Weights of a small transformer language model: hashed n-gram embeddings.
Each number is 128 + 32 x the weight over the matrix's rms, rounded and kept within 0 to 255. Layers, rows and columns count from 0. Numbers have three digits each.

# layer 3 MLP down (transposed), 512x128, rms 0.145, rows 34-88, columns 0-127
086129100144123124159128088133137115140105221117122140096156124092129123119141127090125089083141142066157152118086049123148118092142135073151146116119094136110177143128128186088217073170108127068145127072138086125181157112129146120108177077104109154124168092055106143142142162095160126132128080143160103131127074152122065134070063118171189119102123159107149157187096138147169103119141
142131102177109150123112100109183086113085147128144096124226138123167144109136119114105135136156144116116120192107078184120119146084200088141119154151063171105111101168144138138139066155129157113111158076099118106189123087131137136115206095137142165195138107120125127085115121158079150114181140159162176151110110100163080131084155129148102120149117150171158117180136140213094180119160
091153121138133077128133126197146163084154131113087136072087145095149087107097166160116138088190132171113132163150159117127198092098151109158133137077095123115125154096124143168121132145124159127152101149115089150126128056123130077146098133136138133112115106092133101173174110156101124163182128143097131162027118133124100127126141121055152084119147141157083107166150135118193101158109
045135128151146169068134144153179158134140156136100133129125151093151151120160126076122077112119120144171124116172045095123146063157114137143110107109182135117093118095107067155127148151132125110142164132168107094143181107101108116093116116109138167135083125140137104102106078144119082117105169152164087097122157124174100120165116138190171136099143127195162161132114156125102119091128
077185115154123093174086043132172130143078098139127139100099129133174073140135117110122189162190144112127128145092155154133093137104129147147135132147123137096191139159069150059178155091110132110104135121103100104137094141160108114028113135087123136099127119197061125153094144148138128121118098179086172102137151127114129088114145155109164084140097102129146124144090116132137140144152
088159128141161151138178174145097097094125147124175062096102117139088137089180085099091148091136140081142143131090179099178126135143111070154171117168072167095141140112092120157096172169126129135112107132065089166156148099100150146124109152096112170141120119144112149099121153134133157158137091163041172122124104160105108154118197100121148176165096187091144129126121134148125149092149
077122157108147117118144146087121114091111157215048083089097138092185125110085102112123080129072161110147145177049109144082127150113145168155155154060121093114157152139158128097150184174127065099142104160094101117131059135115124110160136139170133158162062111181192140112115125125133105181093080136133113176141124103088098105163111121114132149164097098156153157140180123163095133189121
097165119115059201122089088145110128136095148071162154125136126150092117139102144112121127110137157126120144139187119156185128123096124136114050127127133123095129178122158129139126177157114146116169150128133118169128109157114124152158152099174103132078187185190071144173164209153074066120149115151202180081101122159170151146095144161107156125147209202113156182176124146096165167142107
160111084142191129124141039119133076206117172153146102097143111147070098152126103184183188119127146138103107075150021088122118132125183108087078171125150161102117108036130129212167151121084119106097150091047162113085106099099124117076159112087081122142143123158174163167130169141161145151176036079168118102107142079171119100189106141171103119098148103126095127147181102136098104078102
055169156133119090111114100090148156146113155190121123114096112123111181067173120112141195133128110135091171118131127094104121149093094105163128139125137125136134178084106121087136114141099101182134144176113126161185118166128139136122139132103181129104127138119128162059145164095109076128156100145101102082154121112136121128150183104082125116097142137118124071130139140090130092128132
076137127161131173153108079079088120113084150159086137066101175129117126108137157097113113183155109180142134107066128101120199133166129054100139161092119141114087129084127138074095096134208147074139126105076065109121088131087164144121151176042106102106130143112147145158109104126111094118204066216129085166098039128127080115151165118099141155060092143117117104134157094128151152083102
060131121108158168066118150112145079126206164125118088141140163137043232122146112148136160117141143168148052125091136162054162158110145097080182137124167219102133170131151163130144152160105142110194137133131183136122108133106149112132126093091116067156119135101114074155110136118132127086100097100203106158105154217070141169095142135157136146098156064178198115125139102104127117128115
000137141129114116107078139126116130112178113122084120067130135145142109090158117108111109124149158086109157131040124105110160126110112121143173153135124121158112103142117114065112116128154102048168166129154098134137155068117133165105114161111093182172161068153150136121089168129142123121191122165122153152103118160123149149142131098149123127126080088095149143117080112111094140141129
079095182150123151145089163093166181129132137155149120143120135148151092129174108117107115130179111146139119095112141139180144185101144083148131097094130125094127169102117106115154089126103108104145164119128166158182177131114140107125196100139067118128158086070091164127091155125200078147111114097099165117098129138125170100173097110199128116137176151147153146151135140193124096153161
039138098098150127071116118099096092108167064129102129147157112150124152149146122132104158112127224155133093112116139163105134168118106152088148123144122194155114145114089152123124095130123157102104171148118149133161129118106153133146150136106170076129118118162139103131118139142139154158152098088122121140068095191159166170084141133212159194150136123179201089121141088107094150091150
154104165175175139129124137143139113181149121123149155103070124111111223137109153097168175145068181128132128095161123084133102173083154063099104149198097161058092143096107063146179107117153148085120157072076126147090097144121123152074147135123133147140147153120120093105126111151124144183073145129134119174109119123129163103104086137080125121120103098156071140132116123060149077171099
139201107133151113144137077096112100115154118056149108141170053168095130147220105175106066091116128146167116140209145117160155097106152115154137166146153094113113135146141128101152159131083109128125139118130184175157187132153133126153186202160113105143105134117183198099095125093175170141138155157117160104106111131078110137161063131055177094172107084130133135186124121128149125095113
081195120157157141140152133156164128108114115125098182186114114101139081138121175108160174134112081078151153131068129128170150160159145121100136133118172139114178117153155177134124137130148083122069128135151148131126085153121128071134118167120123076164057172164125061165121124127163117137084083125171118126142085124107127122182090084177140166132092103087138140131124144138173129071111
079099062182079148167136115120132143149117156178146124078124196162148143189122157069183154137127077089136162100158090154137176135126094119161092113122137078081141158156053049178110044188105117085191129058087156065074066105126146109159107090095128090157117110115131070126106104112110151100109146163114185188134139175164126125156113148150178127135135095098107157168131169153106180087092
115136080133168146131118106139161134124075135143184124138130108115081177213114124099135153123098154129146127177099170074115096110139173131136137122149121141104130155155146126139155072177136149052087128029091102149121184086071135096215141124101143168151167117113107110124149109112125119103126188152079132132056112105151144145087090084096142135143139135096076146111134134092165082190139
068100138160168137077147152188176148125182107162095103110094104103152150159146055108144156111129197105144133130115123133092144155076129143120103153185103175117110140159058111124164082109168144130097171134129096098075103152115122072133109144113114149183127101175172106195079132120095133160124153098149105178123083143185127074151142155156155125169127157136117087117130128098113132086119
032219086162170159135123104123101078099126108148118122109080107167126160084179095122138107093158121138099122183070142053105115156118155098164171138132135180196113068077102148130140079169138102124154113172112118153076103103089127115118095170103145158122190177100153094122082133179155111110158125163153084184164130142094090130111144139091141146066119122087122058106148099133130106173123
021087082072124135109142059134170139189124127088151113176127134139158138083171153136112103055127159081117145120092196124083165105116173170122099126140123167111102106121094186126171116136108116158145098109184118128126146159133097104139121125102144112164124069143102108140133101144049085104139112137096145158080135171123151179129195136144100146131156141138172087146164122146077104124090
146113163159097174170145057173089127068129072145095082145088119142109173131071120136117180131127150166133129149180182113154126069080091090192159148092108117141142112123119110046076188236094130160111184120097094146094092116164138130170141128162124090153104141081125138081100116143109186152145090088116127151149137100162174140091127141129128107157108146153120136213067112107105113054128
111123165146081060162134110122153147122120093138047081123122169081115121114114161122118161117126195121113125162117093122186117116065102177066176119125134186113126138147163109108070176129126130083108116133150143144141122106121161141150106141103129149156103129104148138091070082220141159129106202160150178105162089146067166095079170196139173074162148130096169175148103153144143093162132
160128172157097120152105122135103111166111185142174175057115074142172143104110040163115112125140131171156104128051146096176206144142153151119066171119069116146032070034109065149107170146077152132115171159142129107189187121150136081121071146160143202123061093140092102172149110173114122139144130118108134138141094135141096103172049175134147103139105098126131150130105155115096073109109
061154145124127090079115068157125132085171123083111106134146107182097101070143140144120105156177174093133147123155154124111206172080118104112124150172161132131097136078111056139062112151164162136138146156143126159137084158115170101115107118123128146145082107123147140139078101086135145104181119154148134158169109188105123149129169082092096127099124065091122131097113100147128124117142
098122194116098158113146112087168141086079110090122153110091159161133105110142163130131182175150156102071130118115121130136143140112091128146107150155168093119174082084141132164214127133155102076112130145108175087120166148108117122121060112156157126157125163126091102140129093102125057137123148148079149119129127203112162103085235148144063138135161171104154103111109129087125124140128
072147096151118131156139125139115076148126063132171087119104133147157068148168107137143137187172140052193152126104209176114152170095164142120135140133121156163187162161137111152113124112156140097126098135062125122129117133122171165119066064109083149111146168141143141129120105117095148085126114131123134115195184173168174119154137224048160145154193142114121127144114089165090113144144
097157102164136123113148149143117116177086136103133023160154095151102134133175061096094182130137105134173153164065132119110166180125126117112128105148082160097074102174086099129072138168176109150060161182155177089150130111150078098147115108129082086090155158092088122170137097105123099154153141116123134087112138138105165125067116129118127091072072085156125157152140171097111109133146
125060164161099145071106065123114136163178160081151169131167108128030148121110095132098159103117110178102113116131098140135150158173135149148105143118116151147140108148104123153130115139149135100140129117182117061037077146086170153126151089145148119148127191132104131181159150149178118128099063138192136178082101146159148188053121127170103145116112163143148118133117097118072113064150
070201065101173173146146151085097159131138149122170134116070126092117162176182182122130114071137111089151141116103090148073213143112196099173121137179129108185116170114181174151173177143170171095113126112124075160182084139089096107159119150162115096078136078129166159152074167130125109114110198200145137192136046164084157152143109076135151165126181139132099188154144120057148141156202
095125160173128119101079097135108121195166144162137080137156092169100080116122144169118144120153114017088067145159116194156113121160117122108172097083147133125122154093112141174103132138180110111171181139156155135117127158113125088186155111058086093135170149153089117177121113142139191136160144114128182147112057136093117102119221114091146116165141111170070086167126112131167150160162
120095139157136084100144089146140081116149140186136066149100138146100185159129176089070161105120140179113130085086148116156121153111131128085107116083046146169146071043129152148088171118089158153174130142167122172129119138127147081088137132120132067121096126110115146091083131151165077135096069091134142175099201147133149133115127127172111098107087178093135115107147175172147154100131
062131156088127136114112120147153163086147141083114117189149111119150168072142141077094150098134113122127135119109117127104113171133150173143106153130175086165100138150094181064165126135172161100094128139149140176097133173183108123083102105168121130129095087085138134111123157060103113103124204163154154102128130158138168131095142105125126137141165129116161112140088141104166168118137
115164090104088160139109083141148136091100161078155114164120144137207115120115138136143125068110076108143137145103072099138160129058164170153118141054075119094176133096151207139123095145101119092110164094108078106131123099140104077118130102208121145152129096135158110064125128139162144129099129133098139094140191126116205147121103131156147145155087145062157101088151096177138170188112
061157162111100097160104099094097154121162184126134155134181107133128094146168081136153101123139140151116070176133171117126148171070098123174143145102109145152068169116197075209122098116171116110141157145119155125143116072140125132160094116113110173143135136138177104151122106154150169175177184116163144099140132102099152062127129082103114113099108153107169101164165108115134127109130
114104119116122111116123178165141223078160127111089200127116093129190115177037153139108102095166071070129123163174147195137159161071067116114125116170102096154005158161109090153137088142123112120141084065098170129123130141143107121094139164109129141167134112202050140176124121107116127108149120157151145144127119101101141082133142177156142189093111129137133111125102088160160098140103
101131106157109112125106169108106118107138113148127117123145094149112142150141084112173127035151091094113091160185167110115120162188114166085102070149081159085119118191140145086121180188082096074099115103117110151113132073072166085128133170154124140184125081162107065129189098096136138160149118160132140093166122122124134082071126127132141136203121109094099087105126155116143160146108
164144125132193075143143103174132090098130116128130130147174080136105106187070170172142097123105156156095138127150125141081100133074127168098141108117124163123147153121128160116115153214079152025181174133058066094113136120152132130078129118135162144109102115155122143171109075146108120139124099118122117133098153118120194147158099141119137145116163115094076118091118113109107103114158
116109117132131128147131092117071129141061121132172076169197131144101138092160076203167090108086142093141166145138152173119077137086121120128114209096196179109077157131071132131135117177111149148151185074092141099135094153121107132116110115104134073098211133112136095167104156051108160110117122120146139197148153131115169179103093158135103155118139149144112128137105157108115119097150
065156119119135084139133107171090107164138087071103093124141127128127093094146107106131099134127133095162092125155105114072188097087143180151172168184153131138140155159148168115138165099132147135104134092121194148158115183126175170124109121179117095148184078062205180129149154122126121134104121176204172139104201116138174165148143114082151142121175113152183155173113151092124126086145
125160148121184117096069115111127173180100152131144138176131167078099116170149134149099097125125145118202144122095115142178121128146061075089190173143102110100167120096095134181130112189153105101130129135093157164110124125088091124244158101114097142139065124111079115131189101151151198101097160162139148142139089150077098141118108111134061100081164103124098200143156198107194117157185
091141167144155023160120108129120103121124119151156215103061125103149130159101130100180117079102120190105090170129085125129123064153113104102196100160108152129134208149132131124158050118124165096063205084141145148160172131122107123178172125113156127117132159164155073084154145118120095088144117128128188154158141105102150131139188128133138123106075075115106109118186095157169147129122
035158154106149171117145089133119107124173109158197124155217155122121038110109128138132115230071102146121091135153097143147124116113134107132096100171108144183135160178125132212155139123118088132107060125210175188120091172207113178117111121121117098096132121109121127113202156181138096153156157138173076139119188109145145117117141108123126078179135104082177141197108148108088169170123
064119083107152103150133136150141123140181070125147123150097094161141112113111101091128157084138131113155114115109123164157126173148119192108135093097158125102118148153104170178134087083087098139111126124123096130160087154140166169105144212158103174120175117104133127140177121119094133138097134151140148154162117161106098143146190128199143127181162133104184159117097119074151099112099
130069142119160048119180109085131104148059106153105126107068125149099119129146130139167133117150134135145124150148113116150193143174108181089156105123082057137152091142140117125142150048135130130130174163159102124153198145122116099166186110113149117188149124106130080108104108139121067089130075142125103157123130108121101118170132130107114096104170152108131193074158166102092065146146
078123135110180140045102147090150111123201115080145167150169143135134123137165088093150126093078133110155125089161092136081134177124145141136124142073148141082161158141148171114160086163127152083122102157167189139141119096118156145139167091124142122085127158092152106153114081139131140123128083104173060132080107144120100165136130104207135144118117133172226157092127103103131175115169
088111176164111148135188125163141122100164114139140149128174082140138125147141170182131132129130099148167101108130093094122128187115137109110133196126099148134145143154123153144054121169078093136081093118105162162124179039077197137160083158105093037095100094108187125159096118163107132130140128098059156091133167137142138101120161064100101111149147158167157061150120094136122167153101
066102087146167137127168136157098120098175146126125138111093126145142170120148092114128110112190164085166104102101174079101112129151134152167132131087103155123117132123099070185153111129128087127081113047108149132108128161107081094140109152152123081152121125158176144113072194067095147078110126126160086157131075175107107117140149141140122108142078124112157036101094109166125111154072
148131089117082126112122079111124135126060122106150093079145131160131103118165100102115156114157136113087083104176102119169114139155111147152145155130090108110125195167132115093147103115124067140158132082079125174116170148103103093081151128085154100154131065142132089194104180143140126172043124185127211175022129104065130075118120148101107089123161089133096147151093154094138163077156
107162097189085117107098178146146120171117104176108140064155113103139091086139085155128125142139164177144034177107126100171158165172113121109159136058144135181167111123093068204109166148089090110125031106087133132137156113134135120122153107110118122112123151116100043169128108147102127149145118158117134132143127159167154129085165094097107097080076122125103150123099104090086160120127
043174127149136142092173127127117159122100124143115079135142139106188164127168120095096115115154149109091177097069110206175118152154123124172127100183151135141175149087133149097113130136144102129148130137113105128143105105154140105086153131149116075155117197108133091146174114106126193133090129140181125145137049146206118084147151121194124093170123112159199125145085166101144138130121
096225141100156102171174138110131135188163103143133094131066077121147145173181221106110096117185101068112099116087172111130187138076130060105126135139164142068084157094113164108203131102138194123102144143151107119147053123130144102067147184128092104162115136126113126144145107183147086150094156123132115147126019132084082180106120094163104175120168064183120147171153088109163145209171
024151173105158065085097108155116097097209138099178073121133121116103118118167148096098104136062120127190146142121102125134129144110140108106171146153133129150118134117122167128075081192115100093136142152145136150121056153123123164069140154109130041148170154108123127167134131053153089105088061155166078175055178174154138177194175100179120148132118161112148168133140145114090188130135
# layer 3 MLP up, 512x128, rms 0.151, rows 35-88, columns 0-127
153059148145092218147099147158163120119077145115140094141154119154168094109072119166064120200125100162144124076121177168090120088091088111115142181100161150079115133120126096120105100119125104167178122129105141073122136107119186107149090096142155150176181143147130129115201126112154108114134095117091085146059146077098098147156128135150073121070103148110123097086173130090145185115103
163087107062102076158118165144141138174093106153128174124189117129170142162084107091124122109125145131150131119090134152117093173121118125076170195151157173140165138100140151127137088150152099103145120117109150120123142130124177131159130118117126106099178183119089166071169119148058138101079110074189136104116156115130158162141127077088127177137147118088109139089141085136109121090173
142117159140151119134144120082120134148079120121076137110141126123150140141142176134055174134140102143128113071157094131122134137106091118118159150106103098142125123149119154221130151144130122194123106110105119114139081114138150129121085118148060115136103158157174124131116122104109095108136128128126161108118136152056147032139113080156151113074148148083101119172147078090099172071142
176115073145128074155109125065113127113149094145152066137099101129089127175146115130165129164099130106172188077102152171128143155143156159154161120134109119138139099101152123091096150098130175140106089195108127088090137136107137141068125094111187151118223089163155128152156126138116144108107131165089121153122145175106159157140101115112165132130087143083111107121114101113117143097144
149040074079137154122166111152170140120110142153078125189158128171063172088109047063111178142147141142102137113128093148108098143153152146085099137166147112170103101156185132090137162121160107110117116148102158118095070087087146133112138118169106158159103174132129168104126146105084134116142182098122138118098092115183114134138171104140155136123128156094138126108123069157142156109132
157097157113141103208179164115158186150080095173164161116144123162096125164089096140134162143179124202133147146108111187091168107156166167093133090125178127120092160184137101100152124104082101084123102203136111124111070142062089111117122137182147178144117089172162138101126122176117148135103093086130112140133131131096171118227145178092094075129120069144119172157116110167144037128164
151138112083103131108092132143165082078128198108064112157097063157119136151149146110170104074142127095095173094173156153075160138152067151080126149150108108086095090135151126159142120051181129162084157115103153075126131141176155196109169116123110171119148111156172159166107119214124147156086119146140129179115175144129143079187063189124120138127171090138124123144136170152056068088103
176057134134162175119142176150139130162104177107144073141159132110138138154108146114073220115082173140072151149147184089130079075163173138134135144165122108079080104080145120090042184095116125171130144129095130094081128146075133101163120095142058139113095099128155171100150180147147192184132147088154167255154170081113108135156070183119124118171160131115112135146098057154095175127129
159134095088155149164115155131141142148140082135134105123181165152155124112142099120150101137138127134160133086133122157117128107095137131095129128120097126131181148142110116163126102077155087089097127099092129156135127118096183135106074114103134136061168090073136100093160114145105166090113162121137093163173164146094130124138119145079138133084166163179113143059142125094149110122140
153083167116127125148190117105216170089085200102123074111104151033158166187099142122066146185165150108136143110107127135112161102089128183121125096140145136089109134173210124135168094143166089098174125112169156154084128076131093124137179067111147187094138146146161127140119183166125144160110102144176178116120187100104093113163135132098137199106180145168135112077149141151136104105067
141087125034131184088166093132103129140141191046121134156208132111093190144123132119138167071147084225150118091148129181099148122116097160118133131115107144129139169193138128197123163116206116121141139131100150078035159051132149150132156113177035167129180137155180083157128126169151140147100148134172089185109144114103179095156117170162101128153153077088145142074153137049157096081139
138165139113109126144117144118125141100110146180129126163109140128112149115135145120114166143165042192092157152116140113076109157115179161120182054114075121102106133107080172090160155082108062176091158158113158118043118087128133134135147100153096152086108125051107129123188120167160099100142105113125159133134154100104090126146072121091065126101114137160114139143100078147127123094166
167118144113170127121148147138154182120155102140149112184088193096105115118178069133152129153095084102144143153179155172124126173122147085130133098103146154145109136098164088139115097138111125098160151105156131126184071104106150136136111098145107125126187165148114152150126185125152149104141150071087086150094172110140187105159090091146125136139115133146139121181151111138138057120103
139132089105144152078116142140163151161121140109142136112122122153132136149087089172166186099139082175169115128152173175110145150131133117161166168117162141064130102162153117177100163127157110130137124101206122151057125103159176149143154090168063165128119103107128104107187143138144145155128156080154069190106132100140132169173091146173117166154057150097146148064131120106184118086111
152085149115138104144087117069155081127086134084106080077104107159203033123154126099057138115189129092074106089137161114164165145108138153132166117118165114144151103198131133087135140109111147127126132200101107130151091143111196099081091169147072137105124128154155111126163150154127141092116158138165117138135163170124108110208141174104120123092098121130115163126123171185152128101093
143067141071094121181154120152148168145120111084117153130121093153132066098119119060100210094096157153123133169141125144144193144124116087154188114116136182153109151173176139095163120117155110181138160145097111105112129110149106092105137077093080102211156109076135126096091165212165161115077182085208133191144107161103154125137122142070123114086093095124099116099114116131147172055155
153149106085098159128170194169147104162116120091148155195153165120119125107127164133157135167058064119179125159121145123131209140142176158097121106173121132179101082142139122141082155119124109127165092149137131104140081128146144117124107152132161122103083148133175136160129119124094176142127155098094142114086130163120166111105121091137116148133113120129170092120112157141167159077075
149098093131150158193084158115171130144109104102153053119100177142137137143080161071103174110147153162172158115105130132078127128194131129098124131171158170196136128108071132168070181111153096210152114092132105089119078083169164130204102104182098117177095113124124176121096088158140143114076164150170148175199175119158112055069086071107189112151108139058109155180121137140100168130117
167138171134143166132049167136166107073113096114165107183126141177163052121077122088115129155097125132083110055147107141155148096117105175064106124112149135122086147131106126122120148124164120165140197190128170046140066132134163169119155087189106136149172123127154139117141121145126130141135121155137144166117139173137148113084134115078118186079143123117119117144163151146156109146089
149139124086163127107167145138151113142105166141165134122153125111117193135129163129081114138149091205101154133132103143095089159168167108140131095081121087203152117170183153065095171133097083124150129165142172102142101134083166144150094085118149108125092143104110181076164152174114154106103125108099151147137130113123132178107108064087121121147106156154099177126192074193144096143120
159139149152132115152080151079079134144119158173149157134122105149120071048111090127144137140117116203110149110118224109084112155105152123076188135123127134159154110112221145134127097100149080111103100106111095073137060147148137173146201156141123144167172110072135129154174164140125133160072128131147111227190133170142138126059112120089075134100119164177147141079087094134116153105113
141124167123148076112115127139164207160144099089152129173138151069121120141113033124104115124165141137153136147125222146149159135099148178120151144153155146081095119132136123094086151061069109076126135067122096083089131089105139162183132062107077171134177121157125134140141146136066122123117147150146151111194122134093121103174115165135135089147138103112143091083181103127139168079122
170130151129123110121174155073129155117095183139120081202122174128136085096156168131072083068124135161100174105146174109122128064163109146085147069106156108180122127165103117144116199171080144125101155073154095102058134131107049141112096138188083169103151120114112105089071111114128166139176182108103064138135142156164153111130086184136125145208067077123146125131130100174120117143086
142081125100113139103152090096148169130064147161107124191120137173060144111078111170104174094143121171103190145140094102113126118088100132117188121084064106162104120159225137148154124070089110133169122173172158084133081084126093124152103172112115111129170138148130062069189115111097098133118074116174136127142120081142175113129091140090145144130113149166124120084086071089121133099172
164134078135079130097150036197237116151118093113128119136131097086160053099127115143104176124112125147060128148184139207092130149077099109118105075133127153154090170113090182103143100140152103179152131156097155103149106098123139199132051231139105153073167140145139161074136157165146123173135082153123154132151131142073139105102121193150097103087141177132087181124133144183124134117087
151081138133130099082159145136082086191116141151124148178140133174138103134139161063091145169077165107149185134144130107103155101126125087097157061075145128104154123138169109148143133131102128060147164171162133119115099096142108115126121136123115098157133087169176120108129141154129218108093160140133107151143127140183137135118100115095186138085121100104142152092086076107098110093131
162132066129131131102087131176147124128187143113131140144121205142134117176152160163175136151133135091167118140133149195117157143117077114127119148122108088085161158135152119109079202088096078049155065158134143123145148064095112136140089076135177139133149094118117063130103144129124183102096141124099126153148122202153171125163116135120119148116144139131118120133108082133172130090116
163134162086113185136107113141120159133118170115114120144087132092132117141086146158150141152086138153060121102112076138120182117155144124169130131172073123133091112145132085101140184137133115157142146140186114123106128106194111166136139187192122132143127116147129114118126143149165140164139112144098107173024068061058100099123152071211158108082092130175075111111165177091122145154144
166115125161150143130184157116172138117085181122120030152174121082135069144086078136101138136121072089108121167148117139089090179120137098050094142098130161123120156151118093178125167140134095072195053168076149131057130074126150159150129151104145134132103154221124137139165109133135143150083154098105104134131142113107191104131156121133106126109118085152134144132177112113161175090118
157102163124104190173114134132195177172117130139086113173147131141104117147112113186130137118108141152158067090085110170136125119143038131137101115104149097149128078113099107102101148156069126149124090123162091066088084120063108115113093098143099105150109163199137133141141148151107151185110135091106084162121137106135169098196107151097156100115179167104087102103133183139144090088166
153116063096150199168077161148095096096107140182138100161138088097132108176041121168123087043112172120123158095173162176093191124221146139136106152081109120076149169148073083152141151096126150161093156185110116135197124043104142186172164123216046251118127095186091115164140139180160223158122166138168173195143076131107089048153097153099085145187158145115110153146118114115101172085094
150106115047151138157083126085144092086159065086126133137125154123087089146135094150176154173088070120125138114144127175085144066192132114090207113096087124143170078136111155155138122120114169089191144179082098092109133104178107107162163102099062146116127114141160107111147148092127149091130174114087139132151109153139178084189173177109178214099148110158118124115154160156059136130117
152154125027182128183141193140160166102143082117118105160084082103145075138109110156104124108127114133135131131125113165106144122198081129132140124085174050097124076124110145158168140080102057152119132170174148090081132104101142110101140120150095119113123110131185158198202155113129138182163126139139138205104098140138122138135111188158097157162131128119121133135174128111083099123070
124090135092104147141179112151118155135108175156123115144069125147133131174139143112137104091168082153137171117130183114135132142130110150120139129114110135122168125131179129151117157163137076153171095204130112145134146046093118093146113141087082109126108151107080073090093160126166166129099138069135145163143151161097117102147075143136086139126081139151091103109149048151118149113124
129131088095024115150103179165156180109121162139119151161160192056155081078114106137097090118159088151156129107107173128136127113100102112101125120147107131130129087134162088170099122088079089212161087135152103100118133141116149153134159093106073144121089152109160168084150147136109183099090139129098029152101141075152128180118103166142090163136084092090145074114119107066105107125122
145117139153137108112155155102129147053086093139107136163145118124144141094093130199101165137139070151154151121188102151073148195124098135100140193054104099134135166122111161206142092136110091119154158171102151118162101081093177101146191075153121150168100093055080151128159157091120148116107138161149124104106143104142087131090136149125153169133091142133121126169134128117112152131071
179170118119121165155117085133133181147113154138130082148092162045106097126143169109048143138113172157115084076171115100123132128109105111151157163133133108176106155134198141107109073157207139115197069146159193077118129086123098125083128156118160095067168137172180127166086169184091127098136090111113120142081122150139146085196151153150097093099138126155098100067190144141095107101090
152140137126126127141125171180172121138090111178108057174099129123076164114103089087145128065089140095156145144145117145146117147190127187086138129168104138091122154141127155158089142137065097094109157103080104104133082072150165136165138074103118137095114138112166091104188170143101151112184146191095063146094135177151167110078107132121127169115124170068114120134145133107123163127182
179115139129155106151117101142097129101112120117102096124145130152134139159130122134080103107081156087124116131148127157154169164096164147102121122099107070106130115103113201129136157153143108142167115076124119130111084127079155119072137088096074107076111105161099109128154147121127216112083127125127141095132149108073110135195130137118127128096116180150083141149076094139155082024127
153111135117104150193099152186096096114111204119123152120079127078107162063153148087121176077112124154135096102084171124117142068151066151152197159119177131098168095125146065134181141090121135122117137125099085079147137096126162160081170168140055137148173177125184102088155123156110120115159141137158096141147148150112123122115113133137131084127097122133100205143105109123138142131069
163149138114162164146168167154134130135123155108106081175107167105105128186129132169150149130136125086076163121161156195136191166118114079149130100175139125063114107123094179095106112111076120150183096152184143151094091115178122140181191151118115143099091170093155080093174126136094122079161074120164110101160172110155102146144134165079109080147123170117128147136119136110113105083173
171147126112110149104074094175158104101135146120091116088149101124191144142145181095098162172131147113135151066130122120079112099133108081084099170175170117148106130138128169112147187083132090151121136175142153072166146128080127105049124095173071162066154062194185159132167169076080163173123101114165142185136120146147096144123139098064100162142084145159106092149161110165133061106063
181193190115174152102105160121174123120149199111171144158100150167120120042083109132154126131144070109113122114125134160138123107123058111117128147109113071156089127155084157089146096170099124172154152154155162086134089102182055177192113126190122102153120149096140154061189109149039139175134106130092108153135149147129136060115157115129162152109145147151077135134095117135147115155113
202088119123107091117135090120090117167078175113029130107135083192142189070164162131126093087141114152103159152175112115120169142149097162117125126156131124062049044068104093104139097095156146164126211149095050098119131046124145148113178156131155171114161142139154143126132132081096155152063053177062107155085108145160132067190150189134109150195159114137092134123121129140112169119082
142089151123119146141108149145124162085090123169115173158084146113109080105101106095089138151110126130103139103100090125140092104137137182127144120105079110138132102127138175111121178101151174145162086109096157107173110142081161158193143147069111161150166157154116106154179115140076152127142143095115124133172147061155102074125150147148068159113099128151111152136114120070152116079135
172096110100128118128045165105168085151127101109116075181114144146128118128163119163060129120102098142161124114087105128127186155111117138145128129186113173194145129146130102118133119098122112128097108124078190056161186143103139180068138085108123152135143125159143134116176121071065139102156130139121085129118132116156144133118119146111125131120092086132143104179162129090146168077099
146072140109132132096176111124156143076176144065126134150207132141093167084113110174104137122166089158160121102160150098149111146149121098163137127182156141170117144164147073168117118147199123166124117116096153090106126064158166119121074120119053203050161148126163158115154109114116116116087163123193134139095183106107082113102121162140096188141134093021126135133139102071163165119139
173135143157167157129134114112101144067177122118093082159105125103106107093127101176086123194135074117155121122206112091148100142151153173126104155141079119109106086139145141127055124078143114104111172143117145109072104099137178147070136068125144136149134092166156102156129121137135197121097122127125101134080146089128103056095126114110124119182153143124043086132103124127115106086127
135192102112190158126152086104125153161079107142171089136160165117069110100060111181105138136150148089155141163136135155158147151132157123147107051104127092177080059119152150128094123135150077123128080151178082136116122150206152149151093135097101180145133127163116078106150150151135167101072128122115068119133089126105102124167155156116079154089159147172095104119105142154089189140110
163154151082084107169125111210202143111108101135119193098144109101139164096104143090142179147156102183116132146170172133169166116208134171143099166097103121091166171191114097134120090120159136124079158115080086111132101125170080104146106136114146177154128180091159068094121141207133124170105138140132087227114112139119134125135177103137125085085125104183104072166083150105174172142161
156106156118125159128143161074162132101094091060158101132138153132133088091130093179097124120168135148142147095191108102106105103191131160051116103078155156111118124157089151117144167165104117136177164153148122117068066119175081084096118102161116109166144100162163162147096115112149146087113201162066044138118146159146109083202091134147136145119178180091116113165176155101127101134124
172138127092131126133124106134157186118191130169157164138146102121163057160175139113126125081114098091136082075110145158165110065122132130174143115160175094180136153097112166132109128105085085155154143071092049131102081134132136104114129108179154107070136154079158132120167107134150129088138145164135141150108126145158149086135081128134144175105083129146119115105192110080144056109140
167133080091149150178156099158128087093116156151071079128134076117159058135124180131082078111130140212097106124185151179038168160176091130145192191080187097128161112152086075147179203091125128168129100082104169131122110052068100204056130119106132236131082081096134105096067158114175201132108144167103095135131088080106095103148127133113074174164098168149119180151123101064116138127101
144115101041189200153089159136091153117098120166117115140153108137137177133120217110133104053110180126141127002112157161127100140106078186157138138181128065197117106169105107148106042174121112155143110146174125113124158086116140144124105088126063145093119126181155094149132172167106124151090133103133156228136178156100146094140133112140146134119178061093098179146137140120089144116176